{
  "hidden_size": 640,
  "num_key_value_heads": 10,
  "vocab_size": 12462,
  "attn_scale": 0.125,
  "bias": "all",
  "init": "normal",
  "init_std_qkv": 0.0136,
  "init_std_o": 0.0,
  "learning_rate": 0.000638,
  "weight_decay": 0.16,
  "lr_head": 0.004,
  "schedule": "wsd",
  "max_seq_len": 1024,
  "doc_mask": false,
  "dataset": "wikipedia_en"
}
Each number is 128 + 24 x the weight over its row's rms, rounded and kept within 0 to 255. Layers, rows and columns count from 0. Numbers have three digits each. The size before them is the row's rms in percent of the matrix's.

# layer 4 MLP up, 5120x640, rms 0.0229, rows 4859-4902, columns 0-159
148:134103130123122133145116098142107080125121116130138128106111103117115079149146113146117148145149145150095123128148106129111134105134132141094131148082105174119118068167101132156145130090156137136139060077104153168162169151147095109127083136152115115117143107121120160136139131124155132163107121157127096126127110120083126117105125131152105128132154141127141146120162144126146188061113180139113128134179135132126140147129147135141155154107121127111094096148124149106084157136126118
109:122101137136162134116140150143056110117148111111121076139119117120118123124125145131100138182132138083148172127139110126148097118141133128118152096114108115119113108150161145132103137140108109111118120123119119157116093110125135113084165100143142138125123123154138158128123130111175083137127120113140105170168147084057116132128128121086100109095111073158145116101138157113120106134154119087163104133131112080116141071114068144130115129131095123094146117160152158129126126156139102
102:099135164133119128131130109123140155153097088112184107165111096107140150136175165137112091170107102144105171119162113091112126165129103113150148108079122141137051117144102108124171113099121145144164109133161123122149088153096144101146145159107156124141124143125107121159120114135136077129132119132133129141105138080105070120128106089126138112143166119154162136150152095090149179124132122123127091106151123103137094118146116157173126175114113122106195129135122133105056125111139118
092:164155151156102097157109108155160136150098145138115123119171143126144131097092192117097158137163119134125161113126120145127137101148126135181125144178105163173124151110141147122086116115109145098148120166140143090152094111097124122093113147114135174108179152143103094132163104147128119107136139167129112164162129116133122099142086120120140151097130128127148128171158132099147128149125117124087097095097139173125148116147128115128136139097154178138141142129138125095162142130091105
118:136134172123147152111135107127151083105120120112143127129150120120148140132134121127109117147103108111117182139138138154109109093175129099102111105122121143107140100094091096152099144100100126064097091127091104124092178160136150096129097158084079109156157130129101137139154156125154147109118104108158128146154119108140158112122097114111132096071181142117131139082133117088144136131136141124107155118117125083123144073106116097154140119151107124186115152185111137111130109128117168
115:133154103136115142089165127171172174172177128128073135126155112125182106118107133110144122100135085113110115123110130094153121095161116143121176139126157137150104123205151095104093138131143137127113132142162117149149116136159063092116162123125123164146163114120125120163111121113130132153103148144171186102147145100133170125137088116124116113134082091105152155120123102148125109153114174138126137137130062177164118151155180134144125103138127106151083116117100097103154112126107114
098:135164135115115137115139139134119118058194138153116141107103143112123145118169137132130121101100155147153112111153110112112140131154130121163149156177093129105127124127127095125153123105057147116163131140112119125159162128110123132117126134114117096147099061122100125113123154084109132101124129151123140154145114166131172103111108103147156089135109118126107149137103120132166168127130112136124080120103133135090104127171112165115110108106122145148148106167156118140095123134137096
113:160153121143156120124115116164096132136098122114143150124145108135132137129154120101108132102151111131149122133128130109123140120124154119152134103138119096116110131150119103142144131141138134134129148068169124105157097098111062142145169128122119131144097140137112124128134136096149127099154104125139147137118118108167149119138123119145160115111108122140129142108097140132137094134127177094157120098081091131138083123119129090135130135120116142103117117127122138157147116162106119
103:100089097130147118140129098109105154143126140133106093147115159141094117139135120098172149121111113124085115107163104133153117113127110112126131101118197105100134110117160116099096133165094125109142141110127155091120124145131124152102146149161133136144146163076158122139162155134090146124165104153157126176182151136118128110152125136105109139165150130133089082153092158110121088090104117144129112152086073144119114128093147128121129135140122148117104091136140129165116120129117099
059:133119110087097106157142159142163120111133118135105155165121135124099104137126195120151119150142079110128130133140147123082110123099138133131128140104144145107112155160161131107073094120152122134114107123108133130155100134107107150105142132110102153146135095118155122149162172131134120158139083088167113116145115114137145085102096084104126127107144102118109105105125149154157140097142143162169109121166124135085137131130142112127140142092168117124099127118129159088136083162191136
066:171084158120123122150124096122177158157170114097153110084099115110123104114155173144110160112094117126120128161129098102130125102151129141129110104127106144155112151144153120147099143114131121160117118083133116095151103167115083123094163128115123140155108100120142152118102155141136152097181107136127130143140108156142184142136124118101087153149116168093163136154157120107117126107119154090133138141122128102126157098141138138132104128130131078100143076117145142145096135101125128
112:103124137121096120076145133134127162184150110111114140108112134113173097113114147149160126106100149151142109144134120132120139138142153116119100154171125167147118156099133142153116155082092135148128121095134122167144148150131133118117157129128076199154148123105132097126144115171139109122160134120150167132116140111154116109124172127084123140079102120141107154085096171140156110137124135124145095135136163109126142068144126143112114131100116130083142144147153138122118130110164139
105:171134129140142072145099139207122172163106110118174143159147145113114095143141119112131159099177095130156134143111118116143100095120125113125137138144132127131147159092133142178136099106101136136167129117064116113176154129141146149114132125147099100140121137142160106151153137149163094132180126144077106091090108092151167128096139123127128132129140105099135134130166098087136126088087152151117184125123097078170139091129118132133110117095103145124155141137165110138109155146132149
114:112125153137148159080144111091186161099108118121124077128096106089108141154083187116131120128133143124144187114103140158131140109187108100150154128123121168158115133107111109106079119095152136128150093123100081122168130149150140115153102148123130153131122115148100145118146150131120127118100123134105165180117122118139158124099124110140107137120141134156141105073148099100119141128092133123116124139135143131087123092123106169140167125117150120135156127131105112146143125132092128
056:153112159142118167123124104133150152111151132099144132122108109101137102152103144146122117108186111153121151136142123090130068065141135140148162105121116147155118100131145171111104127127110119111148142149158159152141111108164097118130156149102124102152098117116105152091137080155096134122124083131160146110151063133072151089131090166173095112103116137107119125130137100150178148101129147118091092123131154116137141117132130114124123123154129133120125102159133139103124124147142112
138:172123123129105115142114075134087138121133105111133130136111105142174129157156130099118123125132131146128117166136118116112078162172127106144132105113124142152105137160122112114126143150153145150134116163055110127155106118107111138133148127140116072125131141121145093143159129139137133136118101143106117143151134099113161126121149119112136115119142073124148137171154143142128134099141115114143113127149116101118138104112113153172113100086153125128075129134136136122153116090156104
110:125122096138172147141139100139151113167128116127128087139161083131121132125129139119147143130136154127125127101119113142134111118119115129098073093101139103150115134140119137188083120103146147126101097127132111121129104168128113091109110104131144165148172118141175155121139151135137164142131106113133157134082134093135119096113161119201102099119178125136110146107123127110176121139158154145143123134179138101100109123090146106089152164122106092076115122100128097110171135087151138
120:147145093115115092155122128139148131168152122099103122139074085126107163130114166102167108151146163100118107148158111127139101133084146099129167155128102181118117074127107109127138111131131118163154086107162131155102078149164085083133145121154101141142123101140136134135131116151137135132172115144119149087172124119103161120164126109113106101143119170097099109156105157128150156122132148089184100169155145140129130142119103079097144131112173167110070098151109140117148154078153106
104:089133148117169123144136124166129139125105104129198141163134109103106066130135140111118130147109103098137162143125115120104111174103139134128179134156138153116115110112110145073116086095126157173118116146121101110122142120114136127109175114115116136142120135119162133134120141120114095143111143118143143113150121130122159107106111120123148107134082106119110116139144139121097099141116110127102149134140115124124099089128159085164151112131097104119148118131205144129192143115101123
110:164102119129142149114122155158114117116130135116135125148129133102125140096179150106102126140147157125124166153119118136131094120141122122122101149146094145106125087112103181130091144104081120129098043128123144146118134143124118099132138115138124113149104108107091132140093129143133134135109135113172118119125134129108117099097150120141110086124123123100087126119105175099156151151166139089157144111154166118115174133111103146118143144086114063123139149151134154087154132148091146
055:180139148147114140158096137173171123156107122067137123107160118109134141164138170123145119129122145118130182129160102120099113153136150125117093158096104111118106110118166117107070100129096153127131098109140094142158123172153096127086153139060119140170129138147106145149154179068166111133137118113105126141103096135103138127110103110081125123140133102100144161090160145175144160117149145117139100117184147143117130120080148152113107139113132127122106104150195123125116086116124122
059:154112131101148143085101145153079132131107121142148122153106108081127124162154173130133139111120129124110175160153133118105122097118123130140139136146141108162125127095119108123099101098129131135163108094133130145123126101148100105159109128084082131144122103130103126158125155146147071133132136153154128119166107118100173134132114082132126150155148121118151101074105159082125147134147114132125113159168142123150169107086116115138150125092131125088128107107123142108154147142157117
108:136128155092122125130157074117105136113105141140166058086095146102131128129119139136107162142116120121085153180091096150123122134117112153140077097148129141190134123165131134095138123121119108127149102088145094131131121138105126145126101125127129139137142133122126135111171135098109164107138107157113122149140132116127182116123127134134158140111124146164140119137123136150154150120153104125094068083139125136165133122150116102158132120133099161131132106142146130157124133187105100
062:171106141104145107150152099183088082168157111100118143134126107086068103131120135098149158179124097143110133123092096125102118120167146145106127118134114142088143114113118160113131120106119115087094092112135136147118146158106113114146099131136099153159128123118136107137143105130129105138116080144140132156105111105137098113151126126120121149127134110122124121147112119111140114095139109130136070123128152125154139119121116101114158137133152085101120103132141139133112125161070140
108:089083130151112139122137107102126152170137136122117139124117114107130105145121123149152141156117191110129107145127149121155174119141125120192136089088151175121100112103147137116128121086169156159121151159131129152077140146099126141109115169145137146137089127073148105146145125150151115144148119168135147122185111147140139142108120139087160105125128105088123121130134161126133123125161135111128134110124168125126143080179148128110082147154121117126131118129192139119109164112141096
116:106075154133173158096117103135127107104129078108148093143143164124118134138165116127124135108138160087116201119109126122128076122139140119109120133160152134143123102118176124156117117153100142107091115079073134153166155130133139165109134178112118116129113107138087132139120128146135146141201119155143104134114108130102127151145141095135111135142140114145101092088107120113133155140114130134102137108140168099142141111126128146110165105132098133053131116105127115141164136095107166
102:084107116144153097156100118091131097115138116099113086111135144095154120127101103132195104110151136144058132135119142138085131155099143138119138150100151110113096100130116138120123138161116157128104116144137126150129131141085096150127162117052132100147091150126159133107108141129107139083151138130131123097117092129119144102162118109138119092136123172116081143123120125148137124150124147154133127162156123111143115138119101119132157126119104126132096145106125117174120149144115136
053:112123152060150109124125115120087142108162075120156130115138138098124135120132126095121149179145091125096143144116109093069111096140141162131147096133085141162125127141131147138111077139112126144139143097128114102150107188119165145101123106109125110155130115132089141128083111118154103104165117136146136114119108087113110125110112112116127102112118135144122155134110113130144159138109149134155136118120090106112159105151171077162102133114155104166130157150156096106102091138136115
118:110099133136136086115139152123116159125127122128114122138115107111110112150108164122161135163069113137127167143144129119127170130154098110151146149159129127091144126129104162114111115123114130180088113130120124122104123147106101141112143144104123156129142145105096109112108150123125126109159136122120134093090151103147157084096125146128108127129130126135142153143116111126134155103134109158129143118118137106104098156124130137134143156125090134141128146108132145126133133128133153
056:134141114108142133104094082137098186141160129071133143111138126137141143142130117092149167141123129128109125132186083138131168167084128151119146109109114137129091123135152114125090070092087134121139097065133130172112098102111108125090139122133103166138112138118101140125127140126146117104141125128150093169123117126115097144115133116104087115100122141158141168118109076099158127129081140144168109093143158101087108129157172117133165155105159107105130127167142131128133115112083127
101:143121134148116113085136095097173148117085128127121120140135159106140138137104122139149155132094118156127190146197110153159129123145123135105132103151100102121115124108122104073135130059126149132111138106126125125117150119137089145096120147137133107140124121110117114125135126142121154103122132127098154108096101138118139088135139143105131164101122128095104161132117163120137110115170093147118132103132081143112140130126113070152147136122113113138079121085175104146151152097124117
104:107110151092099112097103118166145167096117095124128099100114116140106113147166120100107141161109091133137140108143101121112120100165123192178089119152130127151083126111094094071088126095087133129148139140121082120165081141115131076110131132147122176156125120139160113106108149145123138099113106173142148142101113109115135131128114149097131107135099069140164120154152116117137131067107133105129119147125077150136099127149138107159162167113104118139124148128120149111121129131158119
116:126123131121146109126085067108132093120140097130110102133125102157115131128164169109144151106126124134123152130144152142112114126151108124123122097115100149138077125164161125118136126086126147137157146125113135184136130140135108134128121126159124168138132085071149103112121138175161147089148145089124146119138156071128125123129164116144110155129108154156118139098114128105098155151149131141146125131122153129138124079112129133121125182117149137112147125099174108140110083129160121
105:092117133064142127087103114143126145125139125134135111133110145132136117143142160138146126141135114110135120138147131159134142137105133118180155094090159124155134125094113142110128126124167121146138135127182133150114104119132095108158149146141143158132158100071125114118106146142130099131162104141131078140164144149125172090076131147089117140140115109110140148089126154121114106074136179093132117164142157096115117122094164139172134159171124104103127132128156102150117134147121160
113:113128119141179114135140142150095111092152121129080118076098104121154100138206151082101130135142139107148124136131114092139120147123125113105172151157131135135164133108120140151107138089086128143097067102112135143111140107145070152104108132124083099145165127084161163159117118100115153139099137108137134157128125123137121093115163119119072166142117079110148135107087133119144154131150147112145136156128121112124109137118109136112145123108111094129132140133108120102132081123105141
110:127129125137106168068143106149110160107125184129171138112111137131127116125106130147133097116144136100126128114116125149121146137154133125163083102124172162157071138128188102119147128099096110107146130084116140106117118154140148169135141193121125153129125119080084163126140104134134131089147119136127135133145126121117105134126118121105114154106162119072118138085154121150113144111158188152151131101108139124125136121146130108158116093151110153067091122121138127072060129136119117
107:134153119146128112127137125150116145110155144124147126095113135122138118142104146132155161167124153131096137099141112085137147157111176116161152136128135122132140123121177129115111129131104151134133111149103113164099128132136116121130136150119084121140131141103086140124131142080121137138152097141167122104108118141095151102152147110085134141157146113104152144148143136111115168157105116100125149130192144077100156147120103139146161096124139119140138112147146163103123116131114145
146:137125128147090120158150107148231131140147081120132135096130125127156116123135130122122115117162096109154118093138120115130136158155164165133144142141126130132123129053128112131099146098108142143160088113091127115166140119138086124096186090117084107136102133144114132147136139103146085113130099115110168164126113093122096127113132120093118077132094138074107133123116135128130166104156194075117101136137121087106127106141153124155118160129103099142113135125112166109133146128100152
110:113111103114095178073140097144080103115126127106118094113115152122089129143131164136137118128161122141090092143116131117124104104106146092132115076132114134152099134103132179132060101115134101120072106109140137110118119138170132149122169195112118126129111128172125189130168157124140130148129122105175109179145146142103122118157141153092144103127108142128152121083136210157157115139148122161175104133119143138146136147142172094143160130123117156150118110129131101122158122140125099
062:147085139128141148103129110135154198150156109115104118119111128082103107168154147119152107144188134166113133144126133078114128134136110094093077077144118125143109088164126120135136107130108110078110121129118142138134131154135121130128124125127115124163102131152134134159107150132159092179113092122180118106135144125092111100130118157139126125125123074097148162143110158101118095108110132118137116131132107107099136103126125160161140168176134123125113185141148120114123081157124183
123:184138130134102146071124118121162152109105124115106095138128150132101125134151134152133146208123074154132150129129134130145095116164141079152154107132149142172118151117130093102134095107144121135158114148109124148139118153119133082148089132150143133138149144140133177128090137134130080111131117184137125128125095081125166134118129103115108126117105135159164141124134120092152113141125124087086146123145098149132112120170084144163127099122134126085113151134128110125150101155092143
106:120121122118137069121125175144127156102168095101120099109104136131128114136175151097104128126132121156133162159144102112151063123130120138138088076132144094164126195099098104094155091127140132112149141131095117052124126131104140108141109133082100106148112139162130093148119131138172118063126142138119141128098129151144121141127131129154096109117158149100129140105148149123100132139153110180149152123111078133134123139166110102155123124102067099111106127132185124138127117128118163
118:123132080088121141145146115159103144123133090118126135112112167118138131113125128120094142130104137116162120150142132101113101153130161137170130133119106138105125109153102117112150092099129142132136119090132178097161105091121099101109158145112115186132114151138140135152102127118096109089122146090163109196132120150136154109128100114119102108133096082138153126137140126138141098126134156163122102095109105158136125134165139076124081132115133154141107109145138123144122107076147128
117:141116130136134130120133168128144148096138110117144074061089158134149128136104132124116094151110099159114131122126120090106100125109166159132120125133130140156127153082111118096109122157132154131122138151098103114129093135144073155112176103092109161148122128152156082129097130119132135116136113131118135181138135097109140126114101102097072102093118152113182150136122105119117135149102162138090090103177081131132106105143145123139127137098174081155154109137131140126121070213155132
# layer 4 MLP down (transposed), 5120x640, rms 0.0189, rows 4859-4902, columns 0-159
181:090148141126159150117146183130130133118124127158160113129138121124140160141071121165152120138099145114105120096137160150097121163176115145178116113106118142147092158129116147077174142133152127144087155128120152138102141131139127144115070139112085105140080141142123128100084125153131124144106130118108140132144107155133144145105113137145136147126135138144109129104140136141117142105160152103122159112120152065114141088142132115123130106142104131134133159114163114146155131145101140
116:086115147129118125128164102136110153135124120124116060102122118127099179142152140093136146125112123090146137105133163121161139133102117137148114104081159140119136124126143166115155116138130106139090114129131125119132127140130098133105168122133181122138100112116129109152144125150115154138132111179115126104084123143159116105153133118135114136068138090115119164119130137103160116084108163145120108120161108163119127105152080143142135076106174168103125141107177140120119098162149148
105:138166130136139123141137142103149144132136127141105140140166130140116134119080119192122114109157105124128113158186130090083128122109109123121158136169127123138105094118123103174151171165144113138133128092157123074141133117113133107143114122100100150136149127112151097126132122130123105113137118174097139120160164087094099152099129125123112163131105117149145144121139129138089102135125127135107189132146123123119141119130164155113105095127151173073140124133110145144124160118074140
079:127134062120119139117129185122099100098126108159134127121118141146151133153151126130185141171109132151144119110159111129133122140122094084092127136094092080104104098146101111171156147135141141131092132110106112124093152148165134133127119116141112095119103100110148172114114154120137114124121140132144125127096158083122113158128153121109156091152144153092107156111101113141133147116182133100120146172164133089112132190111141115104130128140108072113092096109148104180143136107134159
127:108162139160106124089067136117178130126129131153157161144119088128130093127083128165137155112132091122154147111143176141133132149105099095131195120121076140125112104126150100134131137089160108175162138151150111195100093128153106123146144062123106136122135168141160139109121131157120089107112149102139125151136102112155134117118120125107108112127112106128134123159143097102116114127118148173170153131147138128137127097139099143120130103131110155147138114129145141178130105104112112
121:104133146107168137145139088102135107174105101071129138133146113091119135126133109093116151119123126134136117124131115111131162170144115133158093085093119154110155173139130139144100100115099108122133128094117099183120150126125106122126114144084110120148106117110115138128143119091159142118139154115076123162060107115107120135113128129123131183141156134114101129115153168119137124159141143084129133115090160091146126094129114122178125087136125107144119149131154129141132087139108115
097:152083153164150154146147144087141133169119114127167101121102118109126156109106134122121103101158095119148135107127123126139060131136104115098091123078128121129158134140153119097125098098131116131124092130129160133130129130129124098143120162127116137125105143149165146102109098132147146117113139088150131129124107099174137101084097100107115142108142126164167132120139105158136143138081113118172154156153154147167153084113120119106129101143108124143106163119122176106152141147140149
114:134113149114123135082118116103152119137104084141158157168173135148112137130091112128135154140177173140110109159126124101106145152148142098114132156143114120157146144147126132133102122106138109108129062141132119179151158107124152149121107153113146146150127111100141130106165146210114150111169135134084106124118116115065100139135110128099145106126143111123131131150116097114151132141109117102109149117142117148122135103106131162126125156132174115165109128104133112136109144120150110
105:134136108142129127109117129134150131140159144126147125113142091137149113110159103133099137056157123136150118131092104149161137071124101117083162124152158147115098151115114152146144143162107128096148158125161102117097064138156170094143165141136111144098100096123119082136130138140123150134106100115133132158182122147137128134120123114070129117182144105127134121132128102153096129155140111179157092122153176089138140093103117100070134124152159120101111101112112141096121103117139142
026:105102089123150114091093120117126116150120132136096117136129146142123110121171124095148146116140061123110141144138153156065145161103107088096108153112152103118155141157127064097140151150132109143134106082116130113152136169120134146144116153106140110127178131094158119121118140160134139184093095127133131136135124120140126111130177124180145103150117124172151167103093124120132080184114121126106149131110128150081112144112102145117114151113114094126149168127164126180113131129092134
042:140146166113130157120095154107081144120123121118145138163158097119088150134118121124140111151124133131137118142171138118135067095136117135114172113138127121145103137146154119126112121130163099151126117101086138145094110100063160158119143092134122099140137139121119119112102155130119142134078146159111119082190125113107090108141092098108162159131125125092129147128102159146126123101151150160122107132139119114151137142166183070132138150165129129111120114136158136086080170120163136
117:138092167150054125130145144105096163103158116104144113112119151127164143113090138156101118079143127122084129124133151156123106105127159157126133096139122113098149149152112120181116149156134101100131099133115115143125142129119096098134130152143123147139140142129150109166150120147167152141151145130113142083101148171150097141125137102133076112126134138118164127125137128185119141122126120167108129129148167153120134160107154136120133156101106169136180118129092116128136143098142115
114:115104118163116108092146121135150130127127120153158124193116122092123111086178163157142126096134131137153098120095123144109140125146143090101137150106107097101127125090112081119101119166130151119161146179126095086118161135170118148142157125125149164148124098116133108127121107147157122097086135113129164128168122106112083131134184130112118108146115079160101152134136132126135166156146074176096138126136141130121132075150192127114138152117084142157142111107103152104104142137125177
116:112106118157132138109122119113119119135078128133112139097080144101097167127110132150190098113130145124143104135142118128171119116123079146133153146112168132156158134169118144173085126128125138150146108146075087192146158142080114133168100140116103163173133155147069122129138116159141123095209124118113183149141118136155122105133114101145144115110128110130097120121146125123173132137151141161135099154136183098134120128114113130104153121127140125116090091128117113148144131190103204
020:068121119168155102119155094140080141131144111122112108119144128121090122140143149131173142155130128135154139143134149150125131086093105162112143105132138094137147099111112143125104146161111121117122149146158142151096170120112106080161092117122132138158104149109099147079105145131132151152111130110117091127131109113103146127168137105130131132093153128094141124105134171112120147131084145129149079117131157122138142133112141099122145160110123145146114084101147138103107130165150139
149:109106158090135086102115114139142176121136138097106129069126148134107131168101133084152124129177118094124156155133132112106136106138116107153135115117113150178121129123134121125100134095103131097114117156097129112175126123140129108120164117095112144136084141153139108112086125129109132143081103151099129112089094157125080166103125120173093129074123102092157125133133112160101181096091142118105133129134119110138128111116152107159119138152147094159131111136150113139120177121114129
112:124149133091138146153137117133148093134153133092122168105162164116115101113120115177135138123106103107132153108118174131139145151090137137125110076120140088152079132136119099075124126181110144119174133145137125173105096145108159122145195131116080127076097116157093101109130116105130146102138140124121120081091150142148162152127098118119100113154161124089149134115123124139103173111183160109105171125108198117126124125117109142131157141118134141107129099130128101102114115132135128
131:172108169134163120131098115104132110146146152136079116123141103107114117135127102134151157158106196134124110100121134153146126122124113079142107173136125113092102142137102125103163117139075144126125137112131156157143147193167099143128081141113114136101109097150144110107115176109089140123149082116104125142138099132169132135157150121177119138114129134130138151124134127113134144121134119153110114146127148097114121097139123154085131131135075115123160151116175144107120145154118144
106:108114130129085100101125107121130172116102103138153121180145109096100099132078137162113149118128159115121116149156087113097148106101121132174124138090113121153119122125125150144142102111121137151144124069133125128095105094167077129144152130122154125126117149161127130101134097173121125146125117159119095134155129163156145102133124126107099160121115099094138125134077130120106137094139126143118101140113115188162129121136115156168130116128101070139171127153094091099142141106135132
117:147138130169111119103125175139155136148126128143141135168127091132108120133120108102151128107103120166134138128117135106133131147122104102105106115138172145151140158165117127129175087133134108150201148149140109107103113125165142122115150094125170132104125092167150136104103131103144112098123148177123102107139103109144087137115095131086121140165084139202105122161168122131123113117100089161117137124137180134139117136197193131158093075158182167155142101132159150137154096122137096
017:102138106123120162119134133106148109153127121133048165160121127133121157129112121161093116177125132137149141152094101129117156140090133090125130071159160125127203112096141120135138137138148159131131164110174131111147144092110095125149146120129143129067127110174123109121109107124118157196149109112140125148129173106160102091112124140098124143136121096118140143136108159152099127147111146141114117135115138123148110144104083154137141131138129112145101077145119134097120131143136126
032:134115156130060111112131100125131120129111147163172104122145102128112100112114127133132145140174169122135118117124107099084142067139123145134152133098150156116125069155162170147119068119112147092111155099117133100098125115116127080149150112121103195144133128110130107151178154121151127153137154141136137102130144115108089123144113133139171119090126126144105133154117110135125117108147104109152133105148158154106103144085146147099170115098148086081157143153136095140138112149118141
104:128104117145119145122138168128140121119108141102107136168161090138131111119152140081140139142173122142118110115162122126134100135193135095099158204116161106147168121143088158166127100112120125155094120134104084102129169163177109103136090111102127114132120174118124145163114113108145112135185132113116105107083098131133097165135121106145126163134100113073149117125099143130089125143119155137154145118162122098100115106150119178124089131118138098126128171106097137145074110086138149
036:146118166131145110050117137083181133112093118205101088102116186112112160103175137158139096143163173132140120124129143155162115122169124152145164093156161120130132122165176126117114155130196105132157098088124129122100163120110112185113114178127140110144150146139136098143132143138132140112141140149099159125118145168162160145122125112060170131115137130150148132123097164113163117144152141152105110108100148079106159112127075158114120109116100141102098130141129125136186133146118127
110:134116079095123129137097137122107112144117106119132134109122158174181140117149129074137104135123101108120131122115146126154133096122130089146107148087144093138146101158135115131114109145127131108124122094120147116140140128115126184116134109100124116113167123142123098166133106132141128139158140095125122075124141085143109100141108089136155134178112095123131135161182138137163115058043111124119123084115106122157137137101151124123147159130208127112111127153145129143087161124147150
124:140188128134115173142151152119085186111121140123166145127119149154157138114136123163133115116084116116128150119132120139158153113071152110132148138119159157160155066132087147092125145107126132126125126144155198162109165131152109114114166102095148117089130122120130157102134117112114169160100140126086141131142147150055129127139142135184112127169120141115085112128093126131114126140153162130119100111159057154129122180128143092131121133133143151145134128142084121112109116129143116
102:078117126138105143114144121153147089095092132135160097135164150102110147089116102113109164170149099123124128149104141146128104100127119134149123127117170155179162116131124142126133120112147137120126146188145142087168122126157094116108102130115165114126105133154155150076147136114150124095103106143094114107111135149129154131121119105151124126091124126129118158153130126108158168156128041115116124119085140131106156107123157113159086130124128109131097155095121121150170135170133113
012:113136127082110137158107126101087181099121159088098156116137134125132157129155096134110101081114143100092161122111122116171167136113128147131125139153128171090122150086117109140101143165140160131097082120133075095089100173156070103131099144116166111127117124113146078156156076131124112152112118150102123073144118113127111157165160125105139101120186130129129139146115117165107135152145105140142146117113129144122128105138077136094113104124145144136171119170083101139155075108120138
113:142110128126122153156111148095101104151161152124078146213131160107158131140115124134154125149149100127164145093120099124186173124126102127136141144089141087127154082111114135095141084131194138131075171166192110139156146127103085143063102109082125107096146123133152114113122097129179141091163128147149151149109134137148125122152134131126151131146134118104170106143116102112136084111101067176097122108118183120108132127123128126107125184137120143128145130104152117112118143134104148
021:180127110117109096129175117110176116145115117112136155140121140109107141116160114117131164146116134159123103151089163128150144114109128107127104092131147112109120145168173185115182136145085162164123115115135097108151097172136125112136141113130169144117111082145135103095139116106130123116124164100144119146136114064150128146111094134109177117155164095172091133190094162160125087154156119124151107131154128103129128126128183139135152100138115157093126141132102165154159158131120128
103:116158183139129103130129146155132147108093122106134193132133117142184138139136122124118116097091106147105111155125140114137151113126125152147140134097152146111117137124127116155153115108199118129136101143174118130128150111128092103112119139132123118115132117124115074122097123121096153197132154079144125140148096151110131143130130129137160132127080154155139117123149097144102130155114158079143127062144109131107116172167112156170133098140133049164136117128153121122141154152167066
100:151078148134153104086138140147165116142115133119128165122140109122135124108157134158150091114151130119138119142117131146133168105127125096136124180146099118116113078145115117138141139174151117106132080093132108102066148118154121125098164094160134133103082147131074109126167134165127126133216096102132133141092119100125129134144115109109165129144136106114095146118114100095065100159119090167126174128137129135107127080122150129114197139122143116132133122139149077129124173106132120
123:143104105191117114106111156114126123139149124155113151125139139101101134116132078146117132148143190136148144138125102100170102092164136097156120134161128161130158176112119143116106077147073128113148130137119088094143126151137159136114158079133130099152128125175155105140153125124119161162105105170112137148159123076147141149098135105130127108149173149099139086147138135137121166068124124114115115077087069116116125145120060142109117142166149140127128120138117099112113161155131152
100:160120119128116113166137122141138134160129152116133149139133154145132108126153061135123144197132072084083123149116113111119148101109147153135080143175140083149118123130162183168084101147140124124147136158120126117119078124167139105130099115162133088106197137158118128142152136143105133133190098091123122109133124095127172155143100128104137096103143145112155113093177113088117137145127162167129125056179148158155114109123106114135128100137136145142120106135097123146137110150126135
117:122135158194131122121148157122123162095110169147156103118108131176133108112104131160150106121100128128158138123148142135167163143114099136078196152102097112115150123135076126126135172139125120106121148103111093094102144109149117077113107050097122093104117161119150091110119125118125161144113138109122124160124152096164130136109103099163122134160121111143122170140142133098114148134174163125131139161124129094101138135133131120117163099176159143175159127101162148098170121132062142
109:135129134133125138140124154165125145143161100129104129158189086118124129141111136145134091128177092083136132139135152124106127133119107097156135151142144128145123095108089155133091161118133116144156122103080137121145118103112142122138120129131111139148152122093099087159130160077123105122174121117150147113153108101158128133109082127100137135112142079124128135102099148145120143120139148165148138093131113141119116088101153082077181130117131141130134154154115114126163153130094150
109:113123145159159114136115163166129129087123086131105112131091107111120085093113109115122121115151142115124114111123141108125122099154151100173087105145079159075148165086099173164104106149100150098127126114121100138128143170145133143131127121137143115091095129084162166113107112097163131127139127107101092107110131143116123111081153098105127133113112167152156104133139165122124118134082138120198129111138126144124168102115137088144117135139136130135154119133104128132121159080126134
173:150084140132130134101094164106121108148109111133151088126106125116105115133142093114119147180161079120133134133133125143107147132101142133138110121102135100204083079158116079049103136156208128140148134128093146109125138167123136136085158091090159163105138103161098125118149121135126134115139111156131153105142137083123164115140061135205103158140067124138151143124159113133122113124151133145128140115199110133131131130127152119133143096108145139104144134120117166133098140135119102
112:133143111101140111121099137083156153109108103133069145099120178133093103141057125159148143145157153069152126118136122127118106154098122160162137128151097125115118107088134141124145135143105129083144088098074129128079138156146164155169142108165110135114130119158165098065125128146117162144187116141150132109154120106081120114145135123165103149135151119094140156142106153103137168120111172151119157154117103090121122124135115152124113159124129122142157129133120103097135126115139130
037:171182165124130095176108130104106112127104089152101146113120095118135134153112093134107150130155154141080120090147131161148090140169139107110118147130144160089126170068134163164120115170145110116135103180121110121131143154162171159125099099158118154107126151134080124115151170113077137111115143120100117113110077177099139088099118102117170127103135104147133106144139099133096131108119094136145121101091138136100157103113165125196144094158139147160134113111123131126133144103148122
128:098098148088155112141156120138105149109136102115146131128080111125121148165132122157111089147133102100141118117164120139131151115132129121162136114137165131137099127108111139124092140145148122106142115153133091125121136144153151142135098100165146114159126129171136122166101141147130153138153124152152147127117072179118136114105123111179129145100136112103111137138171102119106121120113116116128147088136078108112133095136131174170144132107110128096129131092150070147083126141131134
101:103141092123116120160149171122165179137115146118132157109150128121134110149124130125154132124167135155112111156144109104122118152126144176106091147141141118137152119115099138122146117146147125107152103184149119157131150123130132119107127104127156133165134116144118106133111117135100151112135153092136152080106101174100130170110139125125091134109095144081117118105163087132115143097117136126166128125123139150101110140103121139141133130130144136128124119154073144094155103128125101
128:154124101166155164123143084118160148137162180117146129123118130150140154107127144136135160134116133110159117132132126134088161128185142156110099133134115107179163161161121085139165122112163120088130128186092104094119102118130132070115123087108149131130190106140117068112090124141121140124084149114129179107159106152128130153107144138126154138075104143123136119164169162158122166116179078128090135081102105129137111160137115111127105127079148124153145112124152135108164148148132105
121:127103128101162146111099122140104139075116123120126106110103166098098150155111133149133157154136158122149109129133110136100127129140111103137124180132142089138126121104123102101105154137159138097127098121149157141108141139135132084081163144131163169119127122126148132120117112125100090089131131171103068149127077127077152087112139130139146135123110180122113139111087135095121121145099112161074107163161149141132113120148139123122122120108138110155140188096135148136143161106093112